Weights of a small GPT-style language model, trained from scratch on English Wikipedia: 10 layers, width 704.
Each number is 200 + 40 x the weight over its row's rms, rounded and kept within 0 to 999. Layers, rows and columns count from 0. The size before them is the row's rms in percent of the matrix's.

# layer 7 attention value, 704x704, rms 0.0227, rows 36-46, columns 256-319
099,206,193,210,209,193,124,147,186,200,180,143,193,224,194,135,254,157,238,194,195,199,237,130,148,182,167,182,250,192,245,149,194,294,225,245,170,159,189,187,290,223,191,244,218,255,184,212,211,225,222,199,222,222,230,156,232,169,243,220,248,217,241,216,195
099,201,240,172,170,108,173,202,218,257,257,216,107,150,166,261,224,174,218,163,253,207,172,165,253,200,226,202,115,148,161,205,261,220,171,173,157,175,144,145,93,221,288,182,208,188,220,281,215,196,269,223,197,207,240,176,185,265,189,205,190,193,203,206,161
097,278,132,185,205,195,131,291,189,156,235,199,181,243,184,218,250,150,252,150,235,185,147,232,272,174,208,146,182,199,196,197,211,230,182,210,216,219,159,158,334,171,248,190,216,213,141,218,203,167,169,207,197,249,186,230,213,199,227,175,146,208,228,189,137
098,215,242,233,272,298,234,199,236,223,288,214,138,188,234,186,230,219,199,230,203,148,246,183,259,178,255,180,189,195,179,137,216,196,228,284,151,192,169,215,128,228,251,254,188,138,219,156,219,192,128,221,106,206,191,206,251,119,289,186,261,156,218,197,202
099,164,165,238,186,186,209,189,164,184,205,219,169,103,152,109,246,208,247,234,234,250,185,152,214,220,186,217,232,308,160,157,177,192,253,226,281,143,215,192,202,171,133,239,143,216,174,158,239,245,295,147,197,201,177,247,151,179,205,212,211,151,214,188,193
097,194,287,213,182,148,197,222,210,219,225,202,219,218,200,200,161,206,214,233,200,165,236,221,189,206,159,195,231,255,196,214,159,232,196,216,249,179,193,214,167,239,208,223,211,137,216,157,225,191,143,195,197,196,133,216,240,191,146,230,191,222,187,231,200
097,231,217,167,158,183,195,196,254,178,207,202,155,249,197,183,175,168,165,158,288,191,184,228,225,171,212,201,175,200,166,200,194,207,163,176,211,207,216,254,123,200,152,235,141,233,170,164,295,181,231,246,147,234,152,109,237,264,239,158,218,180,152,274,183
096,202,164,144,195,198,97,215,246,220,171,157,141,233,178,224,182,182,227,227,212,140,99,282,232,223,204,225,156,226,171,212,164,193,149,254,207,204,190,157,236,166,200,195,226,232,190,200,305,157,175,201,157,152,223,119,177,180,140,198,191,87,171,217,179
094,246,186,155,186,175,248,138,156,155,199,174,238,153,210,176,226,207,225,134,229,209,223,214,190,129,204,184,201,201,188,134,225,162,150,244,200,181,183,211,199,214,192,232,199,167,219,259,193,220,151,174,165,211,238,177,248,188,163,208,148,256,165,189,190
092,222,197,152,250,222,212,106,178,169,203,149,151,230,188,168,147,192,168,198,205,154,175,221,208,253,145,270,220,187,172,158,180,177,151,286,163,192,154,229,181,239,232,180,200,238,213,213,192,242,280,179,240,218,250,241,191,179,246,170,222,143,250,303,274
101,217,274,149,239,183,179,201,197,257,150,215,133,232,227,167,213,255,157,220,247,154,176,192,203,265,227,211,298,193,171,249,165,217,208,185,205,207,199,231,197,192,217,128,218,266,158,230,214,169,100,198,212,163,184,172,171,201,225,229,210,246,240,226,177
# layer 7 attention output (transposed), 704x704, rms 0.0285, rows 36-46, columns 256-319
097,192,207,241,184,168,133,154,226,109,201,207,148,219,265,210,165,168,193,157,190,147,163,219,257,226,180,301,209,163,259,331,226,200,224,279,227,267,163,175,183,228,143,165,274,176,226,229,213,200,216,202,106,228,200,301,93,178,225,213,186,153,182,157,196
099,199,258,171,216,148,217,186,221,203,183,173,180,221,225,231,245,184,212,64,247,160,268,219,233,234,185,137,171,244,235,259,202,229,153,205,200,200,194,195,218,142,121,260,219,199,266,248,192,238,209,172,143,155,248,217,183,189,256,180,172,166,153,151,199
094,221,185,231,217,190,215,167,198,200,109,225,283,208,214,121,357,267,194,218,223,210,179,223,240,210,160,184,152,241,138,181,189,203,185,206,152,153,137,173,132,150,284,248,191,162,188,226,151,258,224,184,106,198,163,267,166,198,210,187,152,161,187,201,239
097,232,291,206,155,197,126,195,221,150,103,258,209,261,217,227,223,179,198,243,164,236,265,205,220,157,182,166,206,197,252,212,264,192,169,175,215,155,216,304,225,124,127,240,206,222,213,239,191,275,220,239,235,193,293,214,207,240,194,147,221,151,180,164,213
096,183,243,266,220,255,211,237,207,242,183,153,203,151,205,207,109,149,264,159,252,162,157,209,207,155,203,170,156,110,132,160,172,295,201,141,237,189,210,217,231,216,248,215,239,223,167,221,213,232,143,241,201,181,131,175,184,189,191,175,258,131,206,153,219
096,221,190,201,116,174,264,244,191,140,184,161,272,290,245,218,201,266,223,176,202,266,296,131,240,230,169,177,102,157,236,233,205,194,166,216,199,224,195,153,193,175,221,159,210,158,157,220,236,289,245,202,120,203,223,149,290,152,216,149,130,222,210,83,223
097,240,218,147,133,167,219,189,252,221,187,187,206,164,177,226,205,273,185,195,178,172,223,206,198,135,206,116,160,207,231,208,251,246,195,210,217,110,183,209,178,201,165,135,274,212,253,134,135,320,229,99,239,241,250,183,227,180,170,179,253,234,293,200,175
091,231,247,213,125,164,255,155,287,209,215,191,198,130,249,215,289,177,263,227,239,157,231,208,172,226,193,173,222,196,232,179,166,212,145,166,155,169,94,265,206,264,290,217,166,194,279,194,166,226,191,137,146,234,169,193,241,212,223,182,166,225,169,146,212
091,249,172,180,251,226,212,256,237,233,317,192,99,239,239,183,216,167,217,219,162,157,188,227,161,130,219,198,251,174,205,188,171,188,201,149,200,115,185,169,187,227,176,193,241,215,241,220,264,242,223,181,270,176,209,199,171,264,227,184,243,157,181,310,148
091,249,159,228,131,190,155,203,167,163,202,219,215,210,201,223,184,212,231,220,240,220,186,184,198,195,199,80,185,225,211,167,184,202,214,252,168,223,271,219,243,193,201,196,214,222,132,215,146,185,169,161,77,210,174,186,200,243,217,187,231,255,172,140,167
097,225,164,194,208,188,209,211,182,137,246,192,222,131,156,190,280,208,220,191,204,207,135,206,248,189,141,185,178,165,188,206,148,179,185,189,129,183,195,139,205,174,172,215,203,170,201,157,237,215,221,225,222,141,188,249,195,188,155,176,207,175,199,178,191